config.yaml
n_head: 4
vocab_size: 4096
qk_norm: false
bias: "all"
init: "trunc"
lr_mult_up: 1.45
beta2: 0.99
lr_head: 0.00849
warmup_steps: 200
batch_tokens: [16384, 32768]
seq_len: 512
Each number is 128 + 24 x the weight over its row's rms, rounded and kept within 0 to 255. Layers, rows and columns count from 0. Numbers have three digits each. The size before them is the row's rms in percent of the matrix's.

# v: layer 3 attention value, 128x192, rms 0.0676, rows 60-63, columns 0-191
# o: layer 3 attention output (transposed), 128x192, rms 0.0566, rows 60-63, columns 0-191
# q: layer 3 attention query, 128x192, rms 0.0568, rows 64-95, columns 0-191
# k: layer 3 attention key, 128x192, rms 0.0586, rows 64-95, columns 0-191
v60 084:127181163147174117143145148144127144101139142146155167089116136125137169105110137101087131166107097134121104111107151143143195150107126138146119075097138115140136114092139114129162124111085149137133126099160094138126146094142154116104129102132117114137173136099150177114157157119149147192121174124135091141131130091126126123098106129119107142142140101123125130186091166112129105124111103120110120098086134148098112122139081147101144088101095105150153119108151124154118124157151154144161124122124140156098159063098147130137098138087104134121153116160109125119109103116119157113
o60 075:144164135108173120149120078166125068107113150125104187099086120108140151125120148096157121144133101159064112176133176116161198113131128140127128129164138153137123149104152131106150121136121125118140117157143110154128133078166115146136119121142105103119134079170151142116152145122130134148168126129145067123163093119127111162116093133137112130100126110143121165140100154105133135113103104099167113109130097124111140139148063120138094153123136140152163119126124128154084112127130105170142083114118118126152098094132130132126123130114085152125167131106109173144113105122128133141
v61 089:122100109111126104107146134138171124146138120128056148076124130103121130172142116100140116119108140131109142105104148140147129147108135143145188124150145120089126095113136087107104119116113119115147146099144153098097140127127142115113175177139145160141163101108134155142111116134147116144150139117095143117107114076176123141116164147095143178153122158113100151175109094096125109096147101096120108171086114122093122171155164141117115174107160128135162135126115152134113101152127157153178081126113122118129105113097132104172108164144121140148085128159134136124098143119093102152
o61 082:124124136144128133176172089147100104130118155120088154106083142142147099183098126127137182095120119102106125106140143138138138108153114120135117139164118133107138132112116072144110163126160116092127146126080104121139158144124155123116113211118129184106142149132133149125122126196148150121168150112129133173134138088147149149173121162101170154128137102118110131157111119120103141125105109104135103140110122072091114141149136132111098158145138101140142121128127152104100123125154131174148113121127121113163132126116148099144100135165126138130103117185113117099143130185093099149
v62 087:150166087102133128118160177103117085111106121140127140131161153153131164168122127071107161149097169155145123110150138149110117122105109171135087098167158108092120127151093121143126108103118122132135106152073102154127121167124095105142132079105148117062153161133155120120151131127142123133131120142120097120116112107111135140124083081128122161143086122142164109147143128146141146144122113107119164087119151129147134137161094142149097123154098114139134146121153149102110122087102127170106151102135101102106128141129187109137125164131121094122130117092115133148184176118100127149
o62 080:127162126160134131115131175113130096114098156133129117121118148136150115185171135101116141154108124163091119156132113135122139160166084158092127111159153125110112086106100167141164160138080095149139131160116147116119116136142127161159134088117136077120145165156126118116152152115113170160126167131077143126130113099112109146093119122114082167138105133120151128174116159097141127133160111126136086124143145166114120095105117076099151095141129138128119113128134168102112153155111092150112120116106114110102142142128154131127081129135136128062072135113145118095125124159121102086
v63 089:154124155104128180083102120114100112112169118135170149148102105091101156088105131077119122148140150115118087173131140122106130116102112106137158137128127111124141166145149152142151091149121137094131125124130146114099132115096090101126151131152117091138143175132138116059138178096123148137157123165141107160112122079117107083100162157102153115074087120163104151123139111144142116122101141126132124182118174126146152124076138112109134079133119120111141164115151161141117125156153122153139128146106101134139116160128128139096101100139142141145121172128117149116148096108142118086
o63 086:106120186133105132113153114121148131116161111156107126109135128135143118133145120091130082168169107116145117148162164122117098145115117083114160146146105163133095163084139126092168107176125147130142117122124139134080159117111118128147159140132129116089136162125164126176129114095107124135088104113155131166154096099143137095144111161140160100107095113183155102125120123162108138149086079152141104125094090098127108126158130103121095097180120136126163133125105148124123136091126136098132153140133135100158096142172099137136154106138129129115182115105108122140143120124111098069
q64 078:154098102123090102165143124087113132088126127120090136085158134153111133127160145165141083139123121126121159118096151110126131160153119208121135097135142148130173123131111159126150144153123088141129096130095126128114138129103139139167181129123156119097160140114105105142114151150151124165089165157112101143136122131135152136126134148086120145120148082151102117097145144094089115162171110105083134127138112134117173131114105137120123126153123107128123143130157124119149096122155174101125185111093123154138089102159100150116136160115114163157113098109138098111114168116124077084
k64 080:133126133101131131108118101130101152152140180157186146151148124115147152134086108099110161117136153083168111127146132139126139109117135118120128094107103125140088152121112146106111167139126131132148125098135100159127165129109128110134124076148153113130142130103123204082119126096086180138151127165134142172135123135131156143123110083128144132138104190160149081092079117111134130090118134123143109138142146144107123175145086114127123118077138157138119122128165113125142120130135123176167123123127140112124178128123121121130157087121121136087158160130121124110069119172178138127
q65 086:112083100102116099165140114135133119127160104108095158107134149159148144102157130151140146144173112174136132149116158108131142107113116146160149120084180134166119154144152113144156145118159130159120127129078122164162091060104147155108122158188119128110135087118149089101156109127100116131118141130103127105112110120080161129079137145140126106119117163150114144065155110104108127103145149099154138141140130099192100115145097127128150145097145138166093135121150075119120106145128150131127122080107118145125126110116144114122102127083170145128138118092146118133142128124134096128
k65 076:157145169137128170113136099129107089151107091142132068135122162073141123134100135100172149139126134138120101085090165123149144159113156132137130120149093127139142144107122162128080112123130163098137147073151118119104147169166081132131147100087145146136138111129153158093108166124144116094114113118142114141156093150146125187141139103121150175126117091131163105170107147154134156133135108125073133123123143128118077171122149140109126087114133089091118123155161158147143141142166128145136111100120129139135119140166095154136136144154128098125107107144122141099077121113120128104
q66 093:135146108155099110140168123093156162113170111183149114145141123138139133136177135132122119110105130097110127150120099109129143107068145110118103107147143097147114103141138153091107150065115132053123134130137150150086153140161131135157157123115134127116119128124107117134120090137082108127120107106108103141118160074081136127143102157174137089158143114084153140127116140143103138169126102118110139116120172101157145125077148125172130137128127141119098175111114161090131145157122103111132126156138133124161125108114153137198116106147123154152134123137120158139110105103124183152
k66 079:131121079159165125119127141138087135156140131096137142140069075118091165116119111145131147131161120108124142143130137127107087140161123122142134177080128133122120124097135123145140121129180127098105121167151121111126116122112127130153158151117136109084096152167161092169166167101106085162124114116151124116109134116111113105166134110124149180119140172130146128129161125112129155103142132087053137137107102143074139112159144092110142150110089108178129136133089091169114149136086156117121104129149088153108108157133127131125146133115121106153120149166127097151122105118112142101
q67 092:132130136129133124115168162104132112159118084171149148152138110133119155104172160120120132130098165067079097131151138120109146088156154123098122130180125116130122126122109083158131102111128137098138083150165117109116119135184111125143106099101110169140116107129095121121113124115133164131153159153143081123129149133142160117105130137165109129156149157121085134128150150158077133137105121110090139139123140087159099156133125090176126154099144111115137129153071164132146095164154106096122123163189127147113112143106160108145099120135108125151119158128125149132116096145157085118
k67 080:139125150158148130139136087154118166107115137082137108163115138107113136114123112159152111172134101175160165147154119114111116091137122101112090148108139116116105112131168145120142177134111124153153147121067080132135146130113149094123135138140132098128077149145146131139124094152146108151118157092125182124125201124124123120116153088141127128116150104125188157148119116096153097153135093098113115099139115134143116117115091148171166102150097123157101119098121098099127116075128130182110135111155103147143123107144108160129163125131130171136065116145109128125135125104102145141
q68 075:090117142114141125109136149118150115114119152072149153140105112156135118128115146143118121098137121137159120123127118183113137062105168138108139153123112141147134115117108133118130122099110148127087091134150150136141124145097136119119113154158142135071105102144082178124117136113089137133106085118167115109150132056127122132087159101125116152140199106112178130134133158132140140128130154113140118165110079148073136149123105167138126167118130152143178108111183151123134129137132135143176144140084139134156130112135087153163123108133133128097113180114147129117080132134134147163
k68 076:112133139119096123126167100108138125125146093125128132118110135110138114137124082111116073146095111128102120116089139109140097143151135121105135108173140092125074158172099165170135099148137118110147155148122092144143133097110144149162153126108085132152111155138096140170115141157126128116145129131130139177127130124095171090113098127159148129082102134135100119129129130142128148149157155130077095129181117093138137161139144098100166106093145101099111181113148098141112132135150095137170134109145148125152144124100134088068149166108123154105144115152143159138167146097082113108
q69 084:139133131166147093102105106128130116109147155110170141148097094139110142075108134159137119117127162098133074116131110133181204096107129143128139137135167132148138138132129152117101174155091089120120112100139098108137114163126139137127121172093136105149135149138135156106098097116138153153117141128151102128092070089141121152145145137141126169067148100119149139142171094105139149145098136117127104152166110134126137131106137157116147166177115143114100148172090149111146114151143121094114097173136122116120138164102150164162120133116118102144118149158121103167118146161115141120
k69 075:124095112136112126111134139121150099127121129090141121096129151074178133131142117114115131147127146119162165118129143148088103122126083148105096160109159115158098136098092106178124122076118132088141153122100130161141131122166149097136144080154116123106169125103122119120123122143086111134117156122103137118133116090151160074165097125093118087156124127118150151125095127147136182155139152126164131057146131136121134133134133113161160114144139139173151118117185091094165124113135150157159153143150157124116100123155100077087121170145125144106131118125097147121112089128150124125
q70 093:109146106170181103180149157132128173105099145136165141133105144099128161111144087097110100094139148085101151116137098119090129111138161110081144127118125144147122112130108115113114147150167092110138106166158126135127113153133140095136101154118118105094094157119080106111169126133118139141143113123164136120118154133109147145160127163137079152080127083130135109170135112107139139144120115129182132110103156119155135117125152097134144138142105161161084118141106160116144153090141143106116107098209120155163137119120109146117129158111130099130082134107113119099141107129091165118
k70 089:135110132094134164129100110133146149143087132086095118131118101174089133165112173143131158146141119141132130115134094139159110158162089140130139133104117155090134142141092110133122147141108128122141116082128162133106147121101112155144116112113143121182157120149154173150141132076130049160136149132130166136138140092142135159101173155145122122149184138111087154075160113151118100115117183113104086125139090137136131114173137129089159107138100067162127124171119119158102123111136141129144106141109113118129095146149146122102155131128134137147117148144143090147142146115154115141
q71 086:120117112134121142165111114124105104093097127103145123119165147143101148095114135099122139134103139092167143134091100118152098115142099128177121123120180161102160086141154055132159110157111121135140125138073159136118149177149144138119122115106121134110151116111129114136069124193167088130119107126116083148088143120100115122096161089100149106159172158164130138162135106131157120131156112094108146095080120115148124137128148099142143141148102152094124120151122122122158138125116168093161130141155125143101133145091151111121105118126122105126068152145136165134135145122126170127
k71 076:139152146120129131150097127128147158131164155119116127120155098115137107117146158085126100142157149161117146186152155132141123155175155119175158104127125127111152105152138122112145099140150157125150125123112132160112130108128135077170135091149100136160114127099145150141173173103122130135147157121134132098122075141138175160148173143121110149107111133098080151122111176102161081094098136145121116151133122118078120133112156182110122093144118092126110111111090116108070174121183061098115138145141124120151106130140133162129129127113143152121127115110120107118167116139119137117
q72 098:156085119099142088125125134100158125112106126114133125115145100132106106128159135109122158134124103123158158132147112126122107120111097115115157153124120146165124129123121115097124128173104151177138078136064140121106109096099116110143107090118118113142140110175136157148149122131116106166148151163156164137191123119174128116116172121120130144091140136128108112113098107137146088132078145073103100090139073124132117110152099108103151147116078120128090103115133111097133109157133130149130149130143084114148117157121135173166161135128160160129050132143121127148168120108104125110
k72 093:178084104137156115150135087111110119123152137115140144125106169154154103147108154136129066124133127188128156111113099142162136142141110128124120117088121148088110159181132154151176094161114098171121146114124129142095101077143162120098108129155103117115143137149155110130125115107160150095123085142115119114120127126089121148136163086096114139165120120146167153084124131128137130094145137133107099112179148122121111148095113127127119140183133112124133142108168121178113119079121178115101101121080141099097109128160111121141134120121155131147161122161127100132121126120082109127
q73 096:135104140172073119185149103164140161146080115142146111125119168179163087149115141109156112126128095102109098106079149116160117173136141126111107140134119100117126125115113183116093134142139140151142141127144168115151104134132124130123124119146153130082112117135140141079113140101154155097132116158109132136096131116119146165136123131114117125097100110126130118114100132135129118092089104107173132105112134082153052112108120135100142092112112165102132115144154119139103120131110135151076141138112140125096183117160116135139172136121166150114153145147136143080167160175142119133
k73 092:114094099133145160099124139121136162146162144137142150128108120114116121098130098191099134099182151089067111180105102117117113111102133118116129136147137125094119125128113118148111116112181130076159121126121112124122111175142139114117144117101146102114135171085142093110125134105106149120149133082122096101114140112103097144098151089175134116191108105156150167157170107125076149130135103154139135105119114137128156155130137118130104122150108094115101186109151181131140137125141109109101117138123128133129123128124177102123106108145117134196161151102139153125111101121141100129
q74 084:068132126134148076133082099148157152108157079121151163143160082116114113124122099116118115100120157156124137152154112138117085111135091104044122144118148152164120142069106149116141166118107143141121116130106154124140152113148123120152110148122113093152145112143106100108156117135107173096126156129106169118131133113095163124123145110118104082130099128155130140140110100114153112089138160096132134125135096170142124139129124137152172108113190155147127118105128091106110167097105136134139128089109091109113128148127144144147121130176145131122122126139141135092172130146111112070
k74 080:186156119090186143130148115130147098131121162093147135074126148104124112130118152120137135156120103120125121134108131155118150139146167115132147113112074121094146204109128095142095101188142164151114142139083172100126137106087127171131085118181106133100122141116097128130105128126188110126124095104160122126089113109142086172130136172122130120123177152176144129134149075127097128125100125117096104133146116133124109159133118113108123144156142081102134123142118131169136114133102153113142104107118156110118121109144104129092135132126129121163112105080114119106133149134122138137
q75 088:145119122098124110119115129122113139126120137103111139137052072113100113107151102069150097109112099107121162150151105143146135114109164105126122135157143123104133135134135146125131155127128146098128110145132138098088123163125120110158118115092160124132102141156137138142128155115166072172135129099124127170129177140071121127118147129155105124101115105085122148139144098162126114158100132111112135151102114140115166129117133095181147101121132147154147123177063138122097146144088175139146128132150126130118057125119137113138180109107127145120118137159110168111108105098169153084
k75 083:117108122100155138088098115128149086130130152096161167114170115182139134133079125102126146114158124191157105138130093131170135151180118097145163127126146119126138111138145112130129123166136137186140177155092115111169127114102101137136092143143147093118160171158119088110149126124140144140126113143135159129111137116147152092152165135128134102111151116140115146149090106093107165107148163125126146142167089134079118097131098094144145126154125122135138141093131062146146107107130147129135157116133116144164093102164083158147115158129141126117117150131135109154126104138123108181
q76 088:116117106148113119146171084156162128105099140083072100119140093118089147096142128105116126113130152136137146092136097158150130140162095112151118116154116158156125127125106122123085127124093111161129142153121113150150179091114139104140131101156123133100142114127129123110136153099154102115088095120183117136151155117111123126138123156069160122121186108102113125126141086100093107135100159094122095140105106123132081149136135093135155120140132101165090115111135130143102088081114150132133125099148096155123083095132098156128135173086145112116098111176095133143129136156139155151
k76 084:119109096106142108158084130122134112137137133142108124117146120147127110127099101133100096164152090149108176135099082099136093171136129142110141121101104128137174159095144093156135115160104155156137125100101118101160103126128114132123105128117113121154158156130189129146144139150104107095122126157170146144162145147102118112081148129127114107090105121180075137076132145122135120090117136148138132110131116127138136098119157138141138118119140101111133109076183113126147135154088113175125151102131109091145156152109138113124167138144162112079147122140176064140164101116097118125
q77 087:094113146095145120128159163185068176108162102185148110142123134087133125119173109153058153120141101167125124101126143155120135137130122192125129172121127104106141077123143094125133119124135104111146139102144109112123152093127158092081111091097166137112075122129140116120139146146143129115179108139107124087149116156125098137164080145133133133121125147149162109096163150152110128129161125126124152122134178141141134144141109174147131124121107131123119161117121114123116155131125124114118113152139139124145096124131143102106145087091117130109133103129099127103070177110151108139
k77 075:101159091102092103176116147142136136149093133103130137116145124162116150168129125124194122139126121113161128152151082120094168116102135078127130091142137150092150198126087119101072134097134123113143128134174084143155153139116127133146141153119139176097135154101122143084128147107139116147101098138184163103130163111123124132141134099123128126112105133131079166167097122100140142150101113128127107135112148117142105116104154094144148157132127159147129121111131158099114154091119145126101114121138089123103125143116147139148111138116178093177134151120161133123144092134103145084
q78 110:120175134152123117129110106168119101141162138117086110117142157147192062124083148117106138152127117168147134136112145148135082158168145154114172150140110136129124176118096153146130159159131121148134161117124112157126103109138121161119119117149130115187179142127124128139138132138114143097136115142133135138164122136129115143125169133070123110123125112165158113081134107128098116086121164108147087126154152122115126136117162146090129137134153145104115097138205127155141097124102113116135125088117155130088145137144096137110106128160149125097148134107122098159101168159126086168
k78 088:115134119131089163138111158098133120146120107154170112116125170155175136123136149125121118165152118105122066114110144091127148112116128142121112169127100118143138147122122110151132135090130158099173090126135134080169133113167089105088126143122117133086062139129119107120098103110146162143150143122112115129087129129148147132139058140216155106163102122107155138124137150163114141132156093147151155160131124112149121125128143150132127113146133123114145162126125144134103142120144105087092126148111154103103179103134178097107163111150115107136173119118149124114154133169158115113
q79 088:120123121143135138134129108156133104132127153144131113100109161147143126128080128114161149127120101180110101131106130134154106172097104136102155115079110169148153135158100167127110092132153134143116103134136167124149113122110121112116148122169090109121094138108106127108113161110095162129123098144134127150140149112134121101109125124124143114140146087125176071075170145166145103078197076159121125135182177139109125126105145139082162095107141134127120121110164126120086131127181113157139134126142140131144186113114129166110131144113159172143123133089163114137129109123143151125
k79 083:168146174161156132164142118103101126139133066140134126153146134143171120147137109131102156113151088111066076113109135141142136106179160118128131150167164095123128112133135131128143152119097138096116147135165087150128109107135172146127147121117144133111176097097106164134101136111131150129161105111107157125130113098134083150134125148140127117136120119144114146154137144143130122152105130149126115154109136103114119137152126098115091163183085130122129123185130139148088120137089137134074111125104136139129143148114166126098115091130081111142085130139144150133100120137082075065
q80 077:143151132142123062131135169096119109136154155148153124160115132133139124127156124152116122127117134162082119170126114131125164145133129178179122104138151119119096127153122117112118113086145146137101158115158154126126136159089104090107162121089139125137121142116150134149142110099150111094126126131082117127134128123102129107103143103119112108118176135128116164165137189147129120126131113131138126098157094129111159146127149129147091109099098121145131097107101085144149092126175130103132083171140135144171127153146132131185160120149141095084063121191097113102120081096129128141
k80 072:123094146097109155132117127083141172143131114093142146103153121161107129106121101121122121105159134150107155131126135158190102128119114096123140115087171180122156145132113173131118157136144116126143096128099092143167130144189175154139105150125127131122095146113120174105140179148115127138102180150125105146154104146166115142157103127116135110113102121112116140102119134116130127087120112171095093112096104085160078082095111129153136126106112135179121112140148141118096109185098126119120158170164104131097094118158127126121134139143122140134128122145123128131111132172144116083
q81 087:105143169128170099134118101121132161106130139108115137144163135158150102074113148132151122089156178162138155136056126128118150116089123169172134096114095095123124176082146129168131082147122107116166103122132100118119086108154128112107129126156089139089130142093130133112117121171128101122158109121121079122152107173088127120137143119141146144116092118115149148085148121116129184107130110147125159152124139184125093132133169163121104125133159133113109107128173138148145142144159149159104121096127161103094145125118104120126156150141126123119150117125147165095131096117120110150
k81 085:112127127165087132101128145133116140138110110141094133125156131123120146165108136088083131158118099112121058138138119119134133153127146114116101095117119136106097090155136113098104145111118135131119146108191068109119114148127125133119127154082121134153119148091123104082116151109161141166128142127149110145111148105103174122124079132117104125144144114102129119137087172121157158128141112168108137144124133122077168105138100146172138166116068119119149150139116124169112108112165144083156161121109140162157140143155134155109119123156119090126139159066085147124084130140098132149
q82 104:113109133121127135108113098124128115122144182066082142088098124148140118093117138142143104118117114187127120135095167167139117166162111145125149164097135141121153171143125131134120126184116129146114103150092168129112114117129110150124116108139129150153179122159156167134126158091133114111147147159130126130137129187146139154096115129068129130128107109149104122105098114119133131150139152120107123130184121147149087141109128134090137098154123119132133105135138110124112117080156121144118166129072159144130093102141074131150155115177130154120082128123122081153150106145090111173
k82 085:142159135141107118088157127155115172153103139140142113148134110147189088162075137099155132117164147086108132149134131113100094158131106107140146124096120100123112173125123124147129096125147116118144173144138102134141121147085130144100158107149137101135098144101122111125124110145150124087125114143115129133130075063138122093183142097135110170116100128105132127110136129158136126066142117160112151125126140105126115104137143133100124132127127124126128094122162141103162130167105101113117144148145120128122171137122187123077099159098140128130173119116136101120117183131189123189
q83 078:145084173162081129083151097107114124137098099107152135137149144139167106153132127136144139122130175134118126084102135108153095128149141157161159101125131150130109172096140141176131137166107168169122096134118128159089119123119142114105105131137102161123146141112137117138112113175165156072127091134124097122116101154096161129169159111108136150126127125105150172086090114123104092152138116130124078114158136111181119146122113185093151111123128135124125110158132096141098155159124134113098134094131128137101128127167116129172138104105133099122182144089122123137149126122085123131
k83 074:112156091142127111136120134132166151095161137146144114109183117095114134099097156163121110163139101103118102136108106129115120120159149147138108116101110102103103110121135161135117120074118133082145146077159134117110083174151120148138142120137158141095125155116141130094128071100069123151112140097115119135102136117141141151130117101144168145166093113132138117180183137121143141107099113113140165115147149133092093099105101167116148139118162142149133130135107173180119095067176127134122123127119132105164136107090137132095132136135143138124141113148120142107085131145180129156
q84 088:157138091151121135138168126140167118147157141087145117114139138116131075122146127122162110128129129153146128125110158115106097182150129141138148088122121121130132131138082122125135099112137114148090102177105142147123153106161129114094097174139161140153173058123130158114110151151155154107092126125144124170157067084087145164097138127083140124103131078161149130120168149147107128103113175140134147095169173109169125124104156101092095132142151099109113137136153158111104125116145145129115145107135110125135165094133104075139126116100146107126140117133149147091132127130112134130
k84 085:102149148151135156142091120123116122134122162166111163109128141140144154128067144116126110116104118098105115099115148102121122159086178100152099136168128112110105090152133122142098141093140169095147149135155143131169177148153123121189157109154090121127116125120123157142143111141153134131161127105098090132099130161136179120140130156180125136130127203117135131104128085142109178130139067100128150146125140176124134105128112124147131115116131134124107111110104106156168131147078121140104132134126148151115167165167109144109132105155113132150158173114119116137131164120146091140
q85 084:090079120135114119137081131148113115107131139155075117092109095132111110141129135113153149116165161106133116122123138116123111121127175093131114119162118161149118159116131158131145105114162149144170162111165133195150132143137134131154141131103160158142148115108091111127089088180122140108136121125095128147179135118099146119155144065152162147139132158130117104134131090124113194130116109079079112131120174152144109149188120107147115122146112142087152111107121136093172133122136110083135126138115127085108139155128180111104133138165108117121150149118126139168150131118127123135
k85 081:125150118106118126144147171124122202109118068136118131128139165116113151167125134123095106150067116145119141115146153123130108130170113137093100149139136086112136107132145078153123142132161100120085126129127084119078094112163133141129108118111119087088143151132138111126141096137141191147129120146124124116103120132126089108133110136105074109140166128125146145125171114098135106128079136151163122173099136139097125144092102130077127128164138097145105119140099150128120121124180140099104142142157100139170111130173100103150118119172116107119113131162159121129148129146124149081
q86 087:121119121133157148131165120127141111129128105114131128138061123139134128100124153126107141101119113150111100104162144149088150129108175098161108162143130113138115129140142084131126146132117147115140150130146117141087133118129180136119148156105090104090135108098139141119159129144126140141135141164121112116109136123094165113093118122084155121117164100162147104186188134144086146093134118131116132092092061089122087097150147153135092097117147102120121118136104176132095151111147151175127116120163134149081154103103135124174164145070113168137130086121116161120139142124105121122
k86 081:142120114151110126131120122107142149142156088125101084165144130171177162131139125134137123138127129124170101143071119101157127156149089109149121092119116148099117109117130110149098095101117141117121107167106140154164109134153129142187135134146129114168128119131110162158083137131103099107118128097150124108092172098115144174106138141145128150150121107088141129132129144080126140098135136135117160188129143136179175154107124075141142126113063107122150136130134120099163095124112097108100154099124093158130102110135108128124122165180147133134087141148136104167161143143147098124
q87 082:106100162091124150126160117136115147096124127077137105127082133122153132112135131161115148124157121137129124133072142093121131128121116117130183110141119153152104120137140124129100102172132145158136083142087098174158109103159135124099156112117143121101133164133124121112122130063125128095147162126124069156112122159137114110167120133124118134187126111125123086110066144110138182144181168112154135096118161124131105151177172102095141103102155084134131148146142131127098108136163138136119115131125129121141120099141143094107101087160143152157137098147120159143133135128080116129
k87 083:127123139148102116119154110128137147139120135170152167163129143121124139188107147120141119131113131100135054168092163152110112119109131156148132125129145102138112117094107131173122125105166102101139153069157155107109111136141132123111131141157137138179142137122142114157165131186111149085141087142134144126133133080124139084127132098131118086085149100101164120145135103129115113077135114159140094170131158071127125147134145121121137142123111103086155141122128132121142191135116114128093134121122114142135107111117140189127120162113106133124142190153148143085105153128120150089
q88 083:143144143140103141124117091110150146160106143159112147102132133130142130137114155091149133103084095084096098129117135130115103164130103121151108168108147114174103128177123125148073118143112150109138107148155120124125132122125147107116139139163115111138138127146155145093104157119144170136157129117128094184137101098145118126102138109114124130130059140141118149107110122184142167126162110119117148151180170119147128106156159120086123154166109101120106106164145165128132091134082148155126140141085103126169142111118166134166102118112105124126113103124088142103136187107168080136
k88 086:115112125147120110147137158171078138127150142157184139139098119081144135150115156156131116106192126092152107148147115157132152095125154148108148114203123122113150128136147103126168128070132137100148171083170156114079126152122129086172120109126109157120093130126108116151128120134130118154108121115139156107117105138148123120159113148127117155134168120159141079132137153147072134123138098135145142139137110114124107152077134122166142122125135144123115164126122142130151127109085098098104132158155125126075133128151125127139131114116088120154160130154174099110109151084165162142
q89 084:123115131148128143136095135160131139096112103099158145152101118110103114118137129105141175146114186178136077108133129117153131167114107097126104146117096127161133102125136126119106143128145096134141107129113110158116102124158106137145113127181142104113098161121149157179134114149125098107131098143103123112145132161176090142137156123144162113117124109139122155146102133084117158146161104134099164126108094091113105124156165081120136091143117110148152160128115062090125156152139116150126124165175085128149112112167133186172115126135100145112120103137133155118147067151150118101
k89 080:167094113144092146132158126124158093126127134156111092116097144120095112129137143152109140153107125106143158192119121159112112138112109139138148127127126089158129114142111127102175107155113064137120115090126138154115130113108126151121110131117131108144162102100120082137152144115113114140113164160150118115101108125126109133131127115095135063118132134102093122107153108157163149130163155133139121118159141117167090176126104121139176171134110115095107090142113049137142086132106109104080138119095207132124144148107114103108142122159132131131067140149139114110120153132112111124
q90 093:110153133145141116133146146120130165145130124153136162162135139063117148101123124117139134139102099112126098170108106112134106078097135116143144133167153131125134118133152157178102138096170157110107145135141111107174164166182113137129122143103144111110086092116119124167149153136157141200150114088094148139170141110120114141132087101150122104164115100095142123157147111137105130137138093169149144130120098109097123117128146156136104114126153141110128121119101133136107139094130124080135121141110095132097096114113148184126143122117099137176070143077105160160133118107128137083
k90 090:139129118084118096105110164087124101097161123137191133117108111114134157142145141098112076103148137106122156139166106158122135116105121116141115121135106143151149093112126128118130126159052091156147116095125139117125145149084126116168118088132112126126121124143128131121123109119149120073124118136157134144131121106140136119151095136171126161096099147143119125203119100114170125152087156121137120158075090152139127165095119075163171151152128099160099110130113118123119105122076123132133090121146154134138112169129191130126101149133119115079142122141132106095104117125119133118
q91 092:147121120113134120085111121113132153143118135131096122107174097170125164108141117120069121135091141144167134144145170119062149156138133133078137077129170150160123137162109096108150129128113127095122093123154128119121118103127127122091094114128090113155170140136165130140144136120159137117123115201142136151155126133174107174150140102145090148142152114116115123111121117093095158120099107167132141124176137114109124077084093142137142122085104095100116121138174125149159136159145139121120155170106131129122092119109157115149138111141165131125178144133120116162154143098136132150
k91 085:113131140148126123181129148158088135115132136111161111140087124095160133153103130126177116121131097106144133087128115113163102125114116161154124104079087118115113108128134147138129139104147129108087164109100137135136137119108144126138109151148157169142125097063107152143092070117099143131115120119154089107074151159116138121161138107132108115104126166114153135102134172153143080138133127128111138137126089154139113114167142152126095114167145117184148145148146163173112155113129097117126110102143125162157164107115096082129120142155151192125102126108109126155105112110075124123
q92 077:132155174090105150156161123069104121141131130118129125130113078146136157144136117160117141089162120146130097133111149168135151116135134158121099149112073105118133084104134076138068150121126142130117092088154159186122119150143121153125079122141127093130107144149190122108148140127125084134088146130128133105171108126121104120129105099101098127114126123135119195121165107132143164172136126141178102121148161126129126098104102125083169147117092122114142155143151125104094093120160115153150098096105115123122107125126133141156137107128129166118102133130120164119139160100129142121
k92 079:137116115117067097119112112212167124110161132160132114108118138139124066163097136141158136123096097079149152127153134107089101123157097130170126122119138141137122142159117125085147096151161102146125166201132117089136160125112126150127128103100139172120139101151083173125097154116111142134151127111121116126081112106135116155156131141114157154124136107118152129155106144132143189116138147111103101107133078140131143155133143146129116111121169154098091138080153150124149125115091124118106102129138157120129117102114112116113106158134130149096155150139159120103101101148123150117
q93 087:150105174097117146099159094084109114143099129124095124164104122178114155139168144150136136130158118126139133161127139128139129171162148144153154126102115126113118179123151142139136096144129130132114132114059117121106099098144141154131153136135086127114161140153124146116175116150183117112138082133134113126151160120147132141126120137080160123112155101099172107110117130132121141091124099119127138094144163125163101119138143119094132162140094061098118136094141112085108108146171158129153115132120136124108133102155127102076161115125143156059108127124155093117175101108109114131
k93 079:107150146124123137116117126137134119174177092117111106102134125098131113142084137090144170136111136133132135114126149131094099134101108126130130108113155120081139098130112153141127118155090100148117116099202140139124121159111157105118114118116168135137130115139157066139087094141095122113139154152126139114131128089120113126167107091130086157110103163149155123102120140108135149128123149125156088164128136151106127137095105124153113121129126173110123108144134098130135113100073107122097141116127150095141117126079096100172121107082114141196181141099110132183087154142172133128
q94 084:083171093149134089148132123138123121078131165122133117130138165124148198108169090114167122140140155139105091134135138135096162122145154097096103118170116145096107090119185139157147159106147128121123105131167133118108126147137126110123101177144141094164101119139094111122096130122116184124143129108158098120130132118119165087107124138165110130157146120106150123186143072120108109148082121110115117112143088145131114095157157114098169160086129137103121142136111180162129147129142132128110160178144125141097098140127132130140110139108106144132134124123171114109107125098121148137
k94 077:112098111143145160118153133095156125173114137110117073118140086115126108148102121099076130139111138108165150100193141111107162126143138117164119155103118126172088164149119118104096153102123155128170160102093171098078124109120135120117146123111107116146125145138135114171107096125128133128128138123137147115159126135107105148124116108115155144134115115172070142131110140138129103145090152152142107137099072125147148148162070138159148120150129160174143117118167103080127103118120138117126135115131091121174135098060099144130157121121121123143081146152098120144132111131157119118
q95 083:138154160153170152153107139111102159119107133126120129111179114112141147134140104167135174141132088107111112102112118113115126134095131165118132111145161152131133133160159137166156136154144092130086111146175106151115094085112096153087114093107166122095178107116125137148113155148130150108126138139145139119115084141151060164131128133109093130107103094144111137123166131158155123160165094156088143112097198122122113096142139133088133156164157122123131106115147162151132117122143139148081150102084116124110142119114175128120140162107134150094145124172145124124107135146156134133
k95 077:108070118147122145113136125137154153068105110125115113159116163137122134124093143093142117115113141125143122183140110130094108111125185088109099110136102103117124132120123069098064145052129090128116149118110130116082168130124132131191149125145131094168080155090092146134133114120109137114125123146106138101128118116123131142122132143134128154125126129118086151132152165129102169128174160155144114118107118156147125160146164178162098096115139177113143100142118095145107144135125103130132133169171154099149135152138146118163099146129132125138119143123126137115102088123122098119